config.yaml
n_head: 4
norm: "rmsnorm"
positions: "rope"
bias: "qkv"
init_std_o: 0.0
beta1: 0.93
schedule: "wsd"
seq_len: 1024
Each number is 500 + 50 x the weight over its row's rms, rounded and kept within 0 to 999. Layers, rows and columns count from 0. Numbers have three digits each. The size before them is the row's rms in percent of the matrix's.

# up: layer 8 MLP up, 4096x512, rms 0.156, rows 1384-1450, columns 320-383
# down: layer 8 MLP down (transposed), 4096x512, rms 0.052, rows 1384-1450, columns 320-383
# gate: layer 8 MLP gate, 4096x512, rms 0.152, rows 1385-1450, columns 320-383
up1384 101:520510579503489414494448492506507526459532467582412503469527455460445519471459519445534519438475465487552519496440495512457431478449559493479572513534428412427427487476413467612604577519562555
down1384 101:541460486561448494478502516441506422488541586543464471569526580476534496511569434527504569524482515587403511487509518551541496354507534568568412407472467499520495511404460501524480559589539466
gate1385 098:511525484446447530499512449418525429518446482489474453566583443509582463513544458510434535561621572504631541499500501609525527515518480543474508582520592442374480577493457490493526452394534441
up1385 098:567537436477549428490497521479501415559485456468500455477475440518414452528444468476465371481517509443452508434509463429440550536470454520473518576480512556471556423601528559456480537558498477
down1385 098:475508476500573519488593604455423492485560522598490507557458574432533472639541551578518504495512471524546475478484517541436605474420540594522455530546529525495497619469512480496425430479465429
gate1386 103:453533501563518497503464560375535466484498499457435449460494552481484519479528466433492530608491510558430573515526461459515576480487504544490560550534511509514590501479505601500498515519542457
up1386 108:419474474519496450507487559523602523493502482447427502475448473447514510547539601564514565414560586549456490513559471482453517524514344513481535546547527553497564554476527516514516484468427493
down1386 107:491585517458494470378489443484557523559471427494442491531502463438598501435464445484454495485465540498531518452498538505488471540523532489572447565527448546437465508498429588533524420520568411
gate1387 103:534449570533540501462567510576566527520518574527608492565485451517544468496515476511367555499518380518499506491475434523488575546430556434470492440434400480507421640534452517521432419478582558
up1387 102:572456455498479536474501500538572470549523473465500533507371441534574595632484486543505511404437557434553564507474428488564521577487496450544621428489535460497482433550447539408527517427479520
down1387 104:570518507567565502437446646475599491521496440437544503487412465499595506538518597506527561537471514534603523506494493544501544499440468461529538468545508494499448551538510503446554460558566458
gate1388 100:489512556540477538404490423586499447538445582450477480523523554469434466482512428508595496511590466445436488551505493451493528442500402521421623519493519407543445552506530547550505509523500489
up1388 096:492401571498600445528511400505465610466573549503456527444554455429514468459491479502503562595621532493507475432564522490513554449448497421349436475501558437455521595539504500511549493547481474
down1388 097:404534439548518520596523391441552546529454473503446550484444407422399444514529586491447447498547526457497363569509510460489466588435497548422552555486519576534419539468451424514592520542582501
gate1389 098:573562583533507606463482514479470444575540464588468383531477580482449629400541400472553550509571546476494433520534538456412556575544491516567566554519509534386563519446521498559467380520538438
up1389 098:502472588599469456582410465502491529525524452569481468592507485492516468440533641449543472567515597502575584519410554594500533418501579527554469542534460473550499571493522446427591464536445444
down1389 099:560532558442396468593502471516598632524424503466458526640491428477524516488521472440502471578463538558471572499555485462454423523537459411529500399439474562442478499371522550526542508484494412
gate1390 100:540580461433569450406454554531483504458460617480454503487586532422469583506580523387476479503424486538388542555504503524467449508512477436486606606516492458568485425467497507460513433484567568
up1390 100:539440495538456474520561604501467561467445541447516525495536486505523587528465523564461541552515418504491461516511547499482472475480465355482389549552495526538445476475504581517451479452559477
down1390 099:479511545411541526488456455550548477566519504429465503467519566498527517490437543411470516527501533461427537562513542483517552410539472504487488548507517558530484513538555440507448541474508526
gate1391 101:537516472502572478474518536381424458555488430525555479566473504519544541513501552437516585480414524558609479554532482480538473499508489493604516481486510534580509464452471557453542436547535489
up1391 100:466447469543568511497534424553457440519527526492598508582464408502534580511377414535467370588441497522611592484449512525490483418540528475382444459494496470519483500515429509534457471517568426
down1391 103:442461494496603428420520594478430494458450446510513451493471415545486485530468541500515399561509494515433536453461466508502484448436511582439470452380548547455529446524533560522508467502495518
gate1392 095:479383512612537472550498605584513509519408491548524534556527423440559420552499578447453457572533440421430470444586457500550434505432418541524517570525510415442457439485487417553492572503488507
up1392 095:474489558451534555567473517531449441492523501491552413443616475452421524534415496552468393516549499412480536493430421548536451519508438528465484460565403470457554460476499504522406523459495512
down1392 100:517550507461417551440589482543529506437520470453483420459434457581434539412555435485594517471590587436457531529440495465485420489482507513480436440534531505523523443496582540441524450488465579
gate1393 107:567440485487466532409486429586400444471502569456500529472555445502519548515498485481499496532466494483395464444405471382542539481451491547409538469448509507470473475506496468512479530467506492
up1393 104:530416539441436529488557571581527479580502550469522539428528514401559474484522529580509506599579527503471395451415517516525504495445569525483463547563526491478534519600530531522442551495533400
down1393 101:479501486415393546510507513518465491376465518550500528525572379500467544516460607520503415531518473495525573512537390518601545395493460554486517523593485432442522586498542519564489491495461419
gate1394 099:583629497548496583532556478475572499508497466508534508407415405498474502531524421525489463439448615497478516424516417537520468532537431410507476514501610509533399502534529440512521431531525474
up1394 099:587439517554475485537449489519549555513536611484362552541522555529422545539481408466428542559534506477548448462499502509532599492399579484474408481545462476470454550516490522414568455471435541
down1394 099:523438473552464450545510493462472552430511466533509450475530591471397579508498445562437420518481498530536544492499511521541469484447509503556478554510482496543428531485470580505421484617480527
gate1395 100:589432617542556606477485455389404466456563546514500434520454453504545535514592530473495564601509454573599443510537520494492508534484483542486592507449483533428522476500486498469601432489472561
up1395 096:507394453441465443506476484362566501495438588496481473427461543507567583460522532503471563523551501509497412479505521493579515559563584580508514475535485461564532530573480551500585438492412469
down1395 099:589491578436436496382509450465386447539488483479546578450612505541491475462502440504658586589543596416550523472517543492477563553484523470531544517591488465419544621494534597442483399525599454
gate1396 098:501549546457551514525498480522492503533558588451582467447527491416550506522513512572587501567490416490494480531543495531458522433581453542475534375443471506544445591463473498523491451444533499
up1396 098:551518545583512524464462522507519468463496433518453510481425579489530537478518521470490435498559489478517591422461559440513445523414552483483475512493518515475410527443524501584576482492456474
down1396 100:464532538470526495453485512444493515443458455425516535489448495486541516502531558488507530572494476440434606469503480550512387481470523405523631494455468543497384559500490553504512489427492589
gate1397 100:531486539590552571522526535507477436514519511548459496471572493432550534496437465528461467466416479437468561502462472423451577506543476491447507416571536527473528410557486482550452557519514498
up1397 094:495487469577447518455587496476486540580559557461449475477497540535487485583471486395441431473528462546526540548472462408554501478530323466448588431545495428594446495469396417489492476496576515
down1397 099:491592398539570596517446471511491441553495565532463461536509552529568466484419486494513463438488511474460452490475439523511504499545431437505455431493506495480538492574489517480510495545424426
gate1398 098:484445504453478536483561533537501521491541486556514466517486493435574404505542553557433493512532537479591473652552512473571361459509457500494474517440531379492552504502512456435517506456566483
up1398 097:519459441417426448521428546445539420522538605627553556573479434432543495477473463485467412445543473501500530490465413441536440475499539424592448431347524507546482473550404463422392560504580543
down1398 097:451526429476464531511485496549540565474443527598472526598434575587552443394517488475478514421456517473430431504445516521397567494556549507543567427612520499525531484533421569555559526429496536
gate1399 101:492508567567535548442472408523520465558522470527509530497571471491508446486541482548471521523458493463511479510439468478535463530413541536513439362472479487521486543512408517494432503490410466
up1399 096:480462484484553476510478494430463513529459550513541526515461538394413515558437553437420475557409416502513429485455548552591525502484506437469491503610579566477542439561548580491484492487448561
down1399 099:596519527488632543490446453506522512537454481517610540483458525458509666500424553428459444567363492552501417516475429543494519524457550498564534489559609519457546461502461591464505538497420467
gate1400 098:537524343570492482454509448484501436425515517485483541444539463480444544436513420473536549498489451522633438561464453533434537471585546388477492529462557422531509378473534473474471409445517525
up1400 102:488565490495477514487517437577530395500540464519471428507497401601495490524522493526393528501499382491577558493570484468535605505587509448492483539547482418496504531446520467566535539456618516
down1400 103:532579553407584493542537453523451563483594455565413491492480495516595442472435489508427551479455454501421482433467497428484547472526508549355522466462487536490477517557509457492469489461534542
gate1401 096:527469501466453534513400483468520454515525446480514502471555523597408500535543514513582459504429599519581492549444469442512512526474491552482481551509494456538464453454609482488456550433456511
up1401 094:555396523571547490550459449445516518539501520434606401467489488489533485466376592408511514513507487497607482438484619484501424533437426593376429496387570464460469496483509500448437558535489530
down1401 098:534477482470537412529397473409568433458557496467428458492392467499557523534563464494495480515441537527515480414500440463512528530474443450426497512496482474538567519547553507561530485502487522
gate1402 100:385496523522406559403590517516515472493448519499477478505454532482475555402443539468523421591516523492563512503547468488558519495549450472526511484506449450486616508549475449439513452512480565
up1402 098:467504510518490517503517485479443525375518449361506543494452426458489528467547429560577394522472491479534549453425448507489457546509498580551623493515484563396568451463521481519488572502500476
down1402 096:420512527503597549447460504487487443478497431507519598475516491479448479489475417460536481475458408561567414512518520560622475478464552507446533582578425522534431512486463483474469499592454402
gate1403 094:553524490538577542502497518458495487471491506407463488402485513532507600542584409520450426476360410590504514416508476505588467484514463515527575419525521581513532461447548505551582509480463466
up1403 092:511496566561543492542450476533554510588432494489485534512438537519476501496469430505494470499444478596467542445514536492481493437503503466435534418487574488502386420426476496596563498447516551
down1403 095:475478530513480455553412510500449527578480449481539470533445542583413452500476515483504499447478594547509568498418449579503499580426518550521484517416499524478450604535547527504472504555511460
gate1404 096:539535417474464489523475483500528439526403469555491495488525430494497530456456490461452516538668510481468514449521537547423559431603525516522548572504521392515452413500522406479494455491543569
up1404 096:535457522533444574526467479448466428523422431421511528450550418466466568505507510474323457529534400487525512537511453431500534568436524433454473482429465609552543512429537478593447480507520444
down1404 092:492525501398435606527491502447471479556410483509531561535496492517472558520432482464501522544514520522538501533510547492508450457484584541483492581471582388522564480477498379454556473487497527
gate1405 101:487441524540496578518471518527502506466462523449511448475426455457530518522457496456455537468550536519473538519598505577579527462508563440536536456427509425514503434522465503404508442640448580
up1405 105:616543567577491481394499536520452514453530552494549502498508515483593560475549489535495503435611514530464546449505505413482525450538561479517473533521505388390429443453479462535521495487520537
down1405 106:528552598572442430560477466456559475478389525510522573615486556568518449463592588502430510474463517571505430505509473468544490492492491398481535447542553506529527476466424467438583475476512446
gate1406 095:536600498567535503521476475584450439495497544533500555563483589502446528600544561504489499487528476439522419523526524526445471444474480499497485436413440535621481419498523550485501543482549538
up1406 092:557511459550495469500511477490549447466509514519455534581439581498512551531419539465530543439447493500464492437444478516529522599484490547492450339508510510477554530579538450471562531532521518
down1406 092:465554497541458540533396398403552421510534426523379480468559535503393558510490556528458407490451499439571522523493436506573526549461468580456486505468550545542553482534587509494482514531495511
gate1407 098:501435455537527504441537410517570529497487554524529515458516529497552478440344411518511451464422599423457426553602518500448454507447473416417456471536479410539454552481446506438433417481539476
up1407 099:534511475422541444494461487470441514459478450511557461535505503439527530431470536603532565518549521504584501435441443431566502505523581544517486577512545521437451505510492516503585504466512495
down1407 098:552461546508459494456413367571464572525489487515548402577500506426539538414510528464477437529454481591398450425471542467513529525404469515517417435442462594405518539561551547519425483537561540
gate1408 105:377469519562514454508432569446556470353503499469433571428561478545445508499518492523471439569474605459557550563453439510490550522437471549511486503397555476554447471442428551498577449523580493
up1408 103:528595486516537467442499516471566436479489441523437448431571461517460518449374448538496472539592452484566448467385542565545533487528410531540540507465514470562474524507541574500550490418499473
down1408 104:458561570443497502498455466557516453458490478482481483438583542524405535460490539561512535487580534537527508514598439404493455528498399578563479495464522587487605635420440523520575528511549556
gate1409 100:416532494406467549439537567551519551538459528508485499538501524512488568521482564572419416499440482503516490435500466475480369471473510594532527504523620430517521579550488508509486403576596441
up1409 102:468552460477467491465411533528461535482528369442475499437475557556592522507456502403509512504479442574485637524533512506567447518571446519417564517401445486510427437493462463566459546434560451
down1409 102:513510497593461485516398459440546467494542456512557458527536465411456448491396510476577505431543436425498548537461518606554566507589445422450455525517560539432505432384487489468525515530513518
gate1410 100:563480457455448503498457472481422633455542514566533510511500494483463543431616457560485520481462577503440443552423491450509492540411487471436559511494557473515615574600457456556549532525506563
up1410 097:526567550510482628529560555468379492487499637505417417452517459538523417541550460441506441474442457451484558536506540515480545514448423435534523558509544442502445512506669490507483520504483484
down1410 099:561525595455462487415566485542477467387518564537516406438471543439519497491513562525529529540459512512576508550559459452515619551522500518509541553575580479529490488556455528533497519496483429
gate1411 093:557405524522522407582562493476504538461450451485531459488462401484354461484556490546552532521547506496567505479529386539585495523500446438441443502527525483439491496565478456541473638456550414
up1411 095:429545515464544557484482433565353517504447429414477476612479465570561506467508494494489399492459534461550456572518515521553521498464483458468582496524498595557482547398517534500473616494540423
down1411 096:499454641486497398572478418425521512485567535477434505532485485468487580573521384507574516406501482496551479497468521529523556509527480512606492562485649457492420544495531439527498412483512502
gate1412 098:504458515569533550522455495476358542486477517441479530473544502485427428506487517474458497417672497495434439491548483567454535499437511550518513491575623529552607571566595474484557562418556540
up1412 094:453509526472383439476610502538596499501541471519583509569474499478504440450492474526478433500472511503520510546454458439492492508444454525511650446554425516567560542559477491554464450493500476
down1412 094:523467475525424516517501610605520583519542553481510391482518493569395427443502452537475452556522437448501479550481551380512491525502465524454468397520488522543535450437460522511510479504501493
gate1413 101:485431463495571529519509549478552538503542508505435437503543549526370564524498538540532421476467462476473545549457385331498537590536459511466463518598438494473454440404484473415529535497529588
up1413 096:494374405535557537555461518495520511472546521534470369478449443515414452455542519476511449443528517580507487493402457428616524577454454441475447536426397470454519498583498468536509463361586542
down1413 097:479490464479471419480507517490478513551572442465607501639504471538500518495416480473542574491387471372399511590494504446536540614482511508562496470567477499511538480461461495430442475514526584
gate1414 102:506439530539516534506493529522457497499393486542556560533489438443584563464450431467593485512534566415472497537454554435478443450533509482460484542460521570434472598492519525481602484519503498
up1414 100:403567502473497541473551468536518528531585558534533546556483545444639491512423583489549560490480569497452519449475541454453425563473411438519526583566525399541446575492591507484488496517499554
down1414 098:448494510420454503422498481643406433494414547530506429540464584458498518540523532419550521408516528486500391489499421546492485512517469461542579511488445527500550553534497516525497507483468548
gate1415 097:495537512525578490563513489558506448470466476524430532465447494510498460485473495480395544462431569444540436431376509416441405483518417540515480478544539529469521535517533501512519556533551543
up1415 102:497460621513391448441446458513471544503424502503593551441461464501489499519482563510446526483473501598547451512586509436582410456443479480512428584443542492450602484464470510473443570455522473
down1415 102:550428442472453529521485517521501538605562466495533442490499459521475494538471578477549520478369479528627536442474409577503463474487542552498501584469480488511552597502527498424549403578545390
gate1416 099:480411540610454449596492479599534528434352499498415510559568457547503464546520592501573552482490485505487452563553538571560473488466447448416448502402436559436520501546504522485563572600490535
up1416 098:418452485562474560506423500532541419491526537478570534552542487422489507399474510446517408489558487566547526473489450481522502529556531477498514594572418463610536522447449446538604454461525446
down1416 100:518550572523533604462418529534564470513519529564548447542556514469574510479445548560421416476470466584528484548589478456502499562549583535470441626538484538462422492477538448550513555531466471
gate1417 100:427615441595542433524474462520503553485454416521628404517523449484417471479463536577548525477440391490526486520503554623462568525484486530474494546456565562523515485474473376544479497575560582
up1417 102:586453608396526507400519498519429401488541478518573525534521501513484513562532545437448491524503455484541487455550482460490441403595519546547478502506463400456459529489598570464597508489475494
down1417 104:547590436388487498479478487491523396509534433502450485538396459489451476478560498501520462549482559489459505538404536459523521550558464474525554531508506530532474456428517552513564546453556430
gate1418 098:536553542601527576478511482509495565484500493538500446543522505549418481564418505412592493516521525470516580476442528552533511485537437635524506528596531437515459510524485549497519512527457457
up1418 094:511477479588484451498472548452518551503524393434596544447455428528508481424530532607495531530491489573471543485525479476524532438589461512501562509578511491449500591518477493450525517476516549
down1418 097:545566474531541512458564476464536586575494489503584497596543498517462504464515486600526549509462494419461562513546521474574413515517519456553523361521487484556501440464433514483504432431632447
gate1419 100:457597411574507464567593538468493526465460575528504482548462432462512549539499528486449581486476559536495458503571522462549499505430602482493516521414471513554535443466552543461488367477545507
up1419 102:447443519445486435458525460471472463532548457470485562501429505556519525531493543525481501484518573559435488514431555515484576529534576504519493545496410561523431479576461495406434494570548500
down1419 101:527554464578462526433560491430502502464483551457451549551534485449499498557359562615485465464508487486580578419511460535494532518431594571472572461512495496410452504518487620494537571632535567
gate1420 098:535458506583440464518483434525584489608493586425445534452459473492530480558435453441517456422560467558490506566466505447578482519575495533455426509479519467397508412518586466479566489528408539
up1420 098:480474479516527480539476462478522607607531537533601489460514541545481465551577453361515355543557528462508468526501549604420513538484572454511505549512516548447505479486471453508527537486507489
down1420 097:454501464556499596422596509494427400517523579472610431456504505565529409558498510485431568477494544483595583521528476462498538521451506512590482515524563518478586513508498508459577438447687409
gate1421 102:498570592441514508465588463500483526575564507510406487557583473470562457488558481508567433337521489454501506443537545418537537452486483519480579562464415528447485497534504567544492635460543468
up1421 099:454431543540475566517554486546404618445440564438526557451444479485559514453469533525480510579554434453510503583529449502522512507415456534546558491516600542400525550465416491550565510451552606
down1421 100:507556559516562570474521532491507565557463492513523385401513460537608462521538448421513539500509524486543400486573474492537520462490475626417551589472516412549499576608434519483550478476541569
gate1422 101:548464596495506455518464509497470531503443466444440532530534463521386480498575529569378442531506550553524475471390543482499517572502526458486482451471528493577522465486429456615576508551512549
up1422 104:517460464516484590556507457512531519461446480517475447437531543505582425483442483404588509535561463564509471404590432585491586502574489527609444509483458445498553422444529477429403482406557518
down1422 101:476539471506541455424599477546504562514513433563501511592530433509500457422450482415492539541553430466496506483471436522538467484487443487544448521565504568473467471495521570497387641469492454
gate1423 098:551429465490444533498512466524456551394504546498482519509505522422433465568451460522477521475494613516512421605480527443469528444486525534549481549459509586506556389548520466602485435412489396
up1423 098:504518485462512542493542420542591560588498521526477482564570462517466595590499565551536491548511587414573452542447523447593520537527467505505514545546383597496539543500621563483566423494567457
down1423 098:454459463475425477518572561522521472554507559489542531498482461464441471470521529534446465509522382546533483440565417448496531514485459467513482490416433475535460512508487398602496542575384484
gate1424 098:516511594478393615514550466557403521434570515492495477552508498562501481402526401474582439486513543420540483493530480568476482484495486543506476435474480419448497526489405553548506588510484520
up1424 102:514414440542549574504531549395532618534443530419532487495455495533533610583447509474389541586556502513494512505502564529512533408597477496498529528469576488572492478537544535463547427480520491
down1424 099:460428470554529489409535507563504492523557452533443569580560486470491583436511489480444466487463425478481499462548522471499470460403485539516499521497494372494379539555558415535539512518440520
gate1425 103:606485518410398546499590572471507474496510487491485460495461550518495486569529548475498610530564446534509522546492489536531532542557508486444529483533433456545411535571470517491489497395572459
up1425 102:513464521516586582486371410535434553533533600633498503486527533493468527403503486529489465439506479422554514493494426526470577444545546411457475527525488491427502437475529508540444495496491485
down1425 102:466495494422471548522614570605585548513468551493513494441483408563482464507435551482496509493425627483415402522504444542588549497519486491504575500514589424485531485495622549488469473478523460
gate1426 101:477476422516509437505493470484547452458543563429536510574439460501501451574524595465502443522638515659523462511594403520505494318532477543508402453479452515528455518524519398514450520482581532
up1426 100:511472514595499449438523532552639484523382464425520492525497440595429397569490494490526426495561452456459433537446549582502417541557533440522506485465547516551478503465479411460509477498585476
down1426 104:418554460508441369446584497537505577466567490510397468478492533511441520516520573549462457475580515627485561427485398482515565456494496532533446563499488470511383488556460398531425494479537511
gate1427 099:477428509542526435578549530523555411530525486441506484462489523514599470482573504524509401541473557468438458443434527458459460555453479501505464500398482487462568477506591459517515502548466530
up1427 094:471519441562520429457560542466470510457465520449539452517498501472546465488466539491548534593447425563442513510579511524411453431512472532464522453461561508506453518559511466485527432511387556
down1427 097:512525467535492484458518422503502506499425422432565493504486448527494465457603466523467569535575522515488503553489523466532508444492523503485426518499450497526523467452466456560487470518483518
gate1428 099:615471562515442510446467405411492487434508511420481513676542531432474498562424497500513493500510469520516397533501522485534535511459546445556520477487519461464583493574522434483441463453479524
up1428 104:542463485564482425482477503429534443450548587538553438564535522484535539536410448512555430453528574592510492556446609580613418528448503445575514534498536444401543467548504509512417478539507540
down1428 103:486587517491513481547467527463477557476650445464527530492501637346498484479473540506479504570529436515525517485447500572534456502493529517481567529418485502449488499583398475636466460610559548
gate1429 097:498404506505568572556477466564474549562489472510525495526457498483477656513525511519522421437596419506400479502428464525543448400471495481498612450497542526652501556543441558539457538527521521
up1429 100:513531561477469428428462449480436421448492486520505454503530548403517512508551449422427466459439424533612533476501551489460476519616532484468540528502388439495609512513419419463453507438576415
down1429 100:474553521555458465490549526499566521520532505411557500516482522485520496429528446527473540500480500586537508493518522525583509522462478459426425476518464603437495496539525515520472567509543498
gate1430 102:498515522524470471458554469506449492504578532391509480543501527551549421477559504409456546507467443620514503529526576391537556482526509488589485532505528503391542424453502449448560452509486505
up1430 098:479519482454462530553470422434455467393500462524520375433458470483573482556447478406481474532525515634457482548506480488504509533576507553501601502503506504502560528559477486555581466498476547
down1430 098:490489543466498414518490497572573469518401575419485464470495536506480441434498508499556480483362570440539559485580452541464527474486513446442508450452469541474533480480573460509520439518512386
gate1431 098:428534549563524485561531518445437502515465491541380521354527432565575437460512547567483479512451478442572505630570528548535435462538497446501454501520465380565455472511465473511520494520488491
up1431 098:584462463492491476412445534463466419507372509535384557557559431556502412529572495464469527523610419548430522425489527531550406477524551549392525531552523631466491449484513473565526533479541511
down1431 099:509521470470494469386470536428438562549485471456445587627558454511544462401455491543461538470458445473506507520518525507488435561582507457448555538531595518434527521411537442517575454469511501
gate1432 094:553442499337496441589518528522408480534452518483462530539443533486438494475495442485596488527517509532509458569501567523456451587445533484566409538565532456423599572461518527503522572461535498
up1432 092:493531451573498412593421569486499551536552527510455523513479536535521504524571454536455509497521540486512455429501497514483467504644416475415434411388504510507442498499482427482410490603546629
down1432 094:476524565514547482513478450595398448484467564560516455417470492498487432485554582482549512514491556557506548503518452537514511457423460536540493531515545487439587553467485544440502530565483610
gate1433 099:506514486591495521542509494587402493461502507500499549463413518464582476581485492479481487554402489374429497559484411544382549526510389444530585481461505438590570517572461573436478513476483544
up1433 100:457463433490506532434421607500505436414464519450497528508457531517450479529413499596563607467494495442587492486488496497542542405444530594432547446482435429476414474459471372513526424508559570
down1433 100:488559436497475561474492412545468476429501453415527571553530501456552545423410502551563507403530532538567553495547522502544402478461472588518461506514435606496540402426606481500480500458606478
gate1434 097:540561473530464394523523536511469523504505512464451492518451505557530564461498484490502507488487459489439544567458448535563540576533509477395515454536421625476510509397439564530595469474537618
up1434 099:461439480514542464511549554440535499493602474496591517597476416488476447470512523544522579444522460606541468465483602555399505537468456556526543553529527533516572489525469571499513556446551463
down1434 099:566513515526475515409493591554524596532529515542494533454430529473520496460482462495516583547494471525488512411513505504544391579516503549468535455532474527542537529453412563572572501552525593
gate1435 098:420452537450525507507530434457494593575514379460504472457587528531394537493550535490507459528418453398459566534523558533506453519434493465458449503457502515558480503475525531508583496485532524
up1435 096:548616476418502503577594502472457534600516559542534449472557519559460581443508423553505386405430545476523425554375441502522500425500590482512460497434549430468519449393535408498436404546451544
down1435 095:486508506439525535330463508485576435446530488486455548431408506514555484505492551447472535555539562524477568534578500513460610525562501436489500462556506505563545527542527553521547507510541510
gate1436 099:393506465481461540551503548483495488470449598549523526506433549422494456570531537540463548472479467484455573489519590589587546518542545486551469509503612491505493494598441518474502487420472395
up1436 097:473506492473495435489405418418458485506509594417464427538443557548538481382507496438482470525528456493579516529579546503519537536490491569449490574505391482512523517557511609494447438522452455
down1436 098:435524439465488601498517479566501529543555511498486531556433503510469494498481545510518422504454440552563548529402515407465435494518538473569501548476466436612486502504525483488482597520372483
gate1437 103:466536545490606420483526541548427478441484491480534576505530443498433433591522471514428452548411462427504428434507499432462534537393446514540511539489544399459526452530558458491463573567441653
up1437 099:435541460485544573499497579604467498519446502547470489469536470520566439494491458524461464504511494486566497423398485494517500467537450556484476555572524491415480451450519499516562597477467496
down1437 100:506461503482566517572524558494518513485510499555586451528500487475561513610505492474473460519544493461452486489535579577395459608487430366539553611420498491559606483441503455479536461574446464
gate1438 099:581488633562515539492499497456529471523477406491456527515529487400441457533456538498436499442487405485480441420501435510518445435488528469500504560536446477529578508513526390490506509497450521
up1438 101:456520441410567505489443484572557569536513495503455456515473561484506417509467432551520521583494547449521583542513492552424532464551496561483490512513453539511569449423494429512425539463451463
down1438 099:448500573362431457536529537540484496590513473478502491465491546475460460508427435522464478617475570430513496502424492502522478556480553476489510461527397614527445528557451384443539462438519500
gate1439 101:481445522530451524467590465483456450432469602471574543526481531522458564561514400509568496555569420443489513537422476507578508495425456496430578596542490445388533581599488512401522489552520500
up1439 098:523434490508593482500578483498513419476560554509541437478583571346524537560540479509452381558526524431490561534502484508502511468467547498458574489487486516445425493565538408504536459489502508
down1439 096:474619483428522558495484445513619500468504422440424527595540542547513484444478489509535500525596535519480501512512535475517494543516483541594441571540510539428579474523518386653411519472416543
gate1440 100:407556536515579537576499556577569507431610570600431457451567449536565486465515524514483496455536469421487495503523528557491525551322518510485607468431432530448513424530496507533504477572586472
up1440 101:426495516471515420506496564448512489530523571509475422441530428577466512382567502475412535425434536405503534429454495505493580438487538484503542494479481447417556463450517474503496481461566512
down1440 101:485634512543557507501499510480445499506578527437506566502541589487560428532550533468518540453491537400413482463409466522502522489447491518459547480478441474452445506487460552491397442496494620
gate1441 094:497534467505492483612514577492493529536489463557511511486572460543459557521520579464592433485529489490459450569492504531552503475496478502530468542419535490503451534639463557481409472509593458
up1441 094:477551522525570475477511473583562599537486519451501555517507468486472548501703523495424473407524528494466463537493403468468385478477613510489487484472498499448477561502500556562538394420444496
down1441 094:418469532570512545495509536473454456513519666555527546395491489519428453523509502569560529505549537529518518521500500561527484510446447570538444475485480541491489527456422503488545498507461432
gate1442 093:394469441620564369401501493500479499459524434575525420515582511494575545536464549504385471554427388500526527528456492503533491503443567476446448549533442447459460502543474440550472472508483563
up1442 095:490520528515511481587566519469433523419538512468485388530564493433474512516577522424502503454414443508604463564486416477382485596456452563495476541538565602579542456503417469516466547455542444
down1442 094:620501490440492616440561604414438559548511501505418520427563426507474434532529414464578492415510514486418475540445486509543588468485465537537520524517524531523552456494477427470551496528497480
gate1443 102:544477541530536541541528554518531542566442439513565562575380496444528548471400491525499493469532519528467488503523462503477539555519567430536506538527487398507486453449530608389552494550520514
up1443 104:465428551499529485357492499509528514515524544345494489591506440476551466512475642507506527578529503532439520609445571531468546544517560445425471553530555561544596536469525507536476534395498444
down1443 104:440546476613449545461457519505424607488548499575575531458515549519493465548492597461567444495529521454576566556618399520503532452504418581497442489544458566513545487457489464481521501538552487
gate1444 098:560536527499613454453526597571551502386562448495565512438484484447532615470511438387540551518545480526510527483437483477390482495403519539486508516464478501492528553498489623569490455459514626
up1444 103:520503506602544554496505452564485527532538484463487519546407428525545415529497536528557453459513482574427470507508421556484446384432412423533481506488489476377468459609479519520566531526564532
down1444 101:556485512483487422551580504433486552458465561532456460416420469521598516476509492537473503513528514471487551501512442518394578510483500460477562479443448608473428525515493575449523399506443539
gate1445 098:544492437453528496450516638565455475439443488516558478475511522532609414484572453359452541406490427531429491452524568497442544480531519531557373497500596517436543523438482477503456487518431457
up1445 098:494418433481504485522405414536460573446502426494560499560447489628372557462472469505613515532554479516512409507489521372510489551503543590402545586511480516622532522490493496503512511475502525
down1445 099:499440342473567571548525460515556455526586444587502478430483433553527571467496490506514484565503533528497437491503512443534462551538461484482548534440498428520575516418491561550552477541555554
gate1446 103:493454518460518584482443367503553540446478505433499528537461480490648555563418592488478516548477471479480535556463528519510532411444471447483539454517546395492460514441494548527530374598532434
up1446 099:444461547641527474544483557487549550426446468497478421511395412525582416503500520589469594479570568432532535520587615548485435509479523489568509540419575477394475434492505491406493462448539518
down1446 100:532599520460555533508490420566478544517545575520518515440467453438496515464482531539557455535589599511421548462492424482562554409529463471472525511528521387452559450535469551503549560422364486
gate1447 101:541512524528632464571543415505504513449605523504481451524565468472585448470512488635555496523496538438587425516552387505471466508416431466414484514471508414364524448439450413506484437494458490
up1447 108:525569493548464537522562493496418466512505421404482522575458496595547572531505479620474455518524625540462495498484420499489495555410451517473396499488511564505449532410459478495428517478521445
down1447 108:455428555450496528484442471551487503545565428570498522493528478521487554536472534476536537519534455528480399409559467497553560529496485638492396489547529475476447507416542498498507603446468507
gate1448 100:507505464552466449571452569488424502511421526502457516601420513480519560533606559511548445519616530477585459447391493490512546508561572498464627553512450554448543618469464536489444535551452523
up1448 098:515518418496522535481513621554450554422526521485507508681499497469476515532569462507548486548533541610419546507467438518552553535551526529495524477511443458542489539504522410451479518528370558
down1448 100:513444442453522587514522480459518457510543541576447536458555520523507504469419565567531457327448549563485526502522552506506548527602430484479558447571515477465515542466445510475411502575514451
gate1449 099:550496354573538532501573526525439536492516554602449467549523444471455433605485506509570509518404593491546432514505398427508529522508533549429512424461488513582538463474523493428509445558461547
up1449 101:551547529488523542472361452518485565503501421482547492573530471423487497509459513550430569568444546497590479473465402462557486521518480540509602481558473398461502582442581564510416530493542462
down1449 102:460513467499472493510556540448403596462512492563599470527519522475501496496501438513406470496475503483468460476510454481543471503511556466469508573531436552481491486454589470395468481493526529
gate1450 102:480494506567589568572490447404546489538486387449431581521529434453581538557497465533544530482465463505447479487467484354404569472537456453489484451380498545392523546540500440387460408516466534
up1450 109:421584480615382499471564432439527507606584491445502522444568451541483588473533397496475498527481481475508530490478440441494500461512507494506496463581514530583561560457539500373537568404534451
down1450 105:477503484449471481538521527524523496527422491493510453552543467569540403522455527591513593509566485526536486482565430575539503556505458494430517473517555519560624498419542484517558481466473491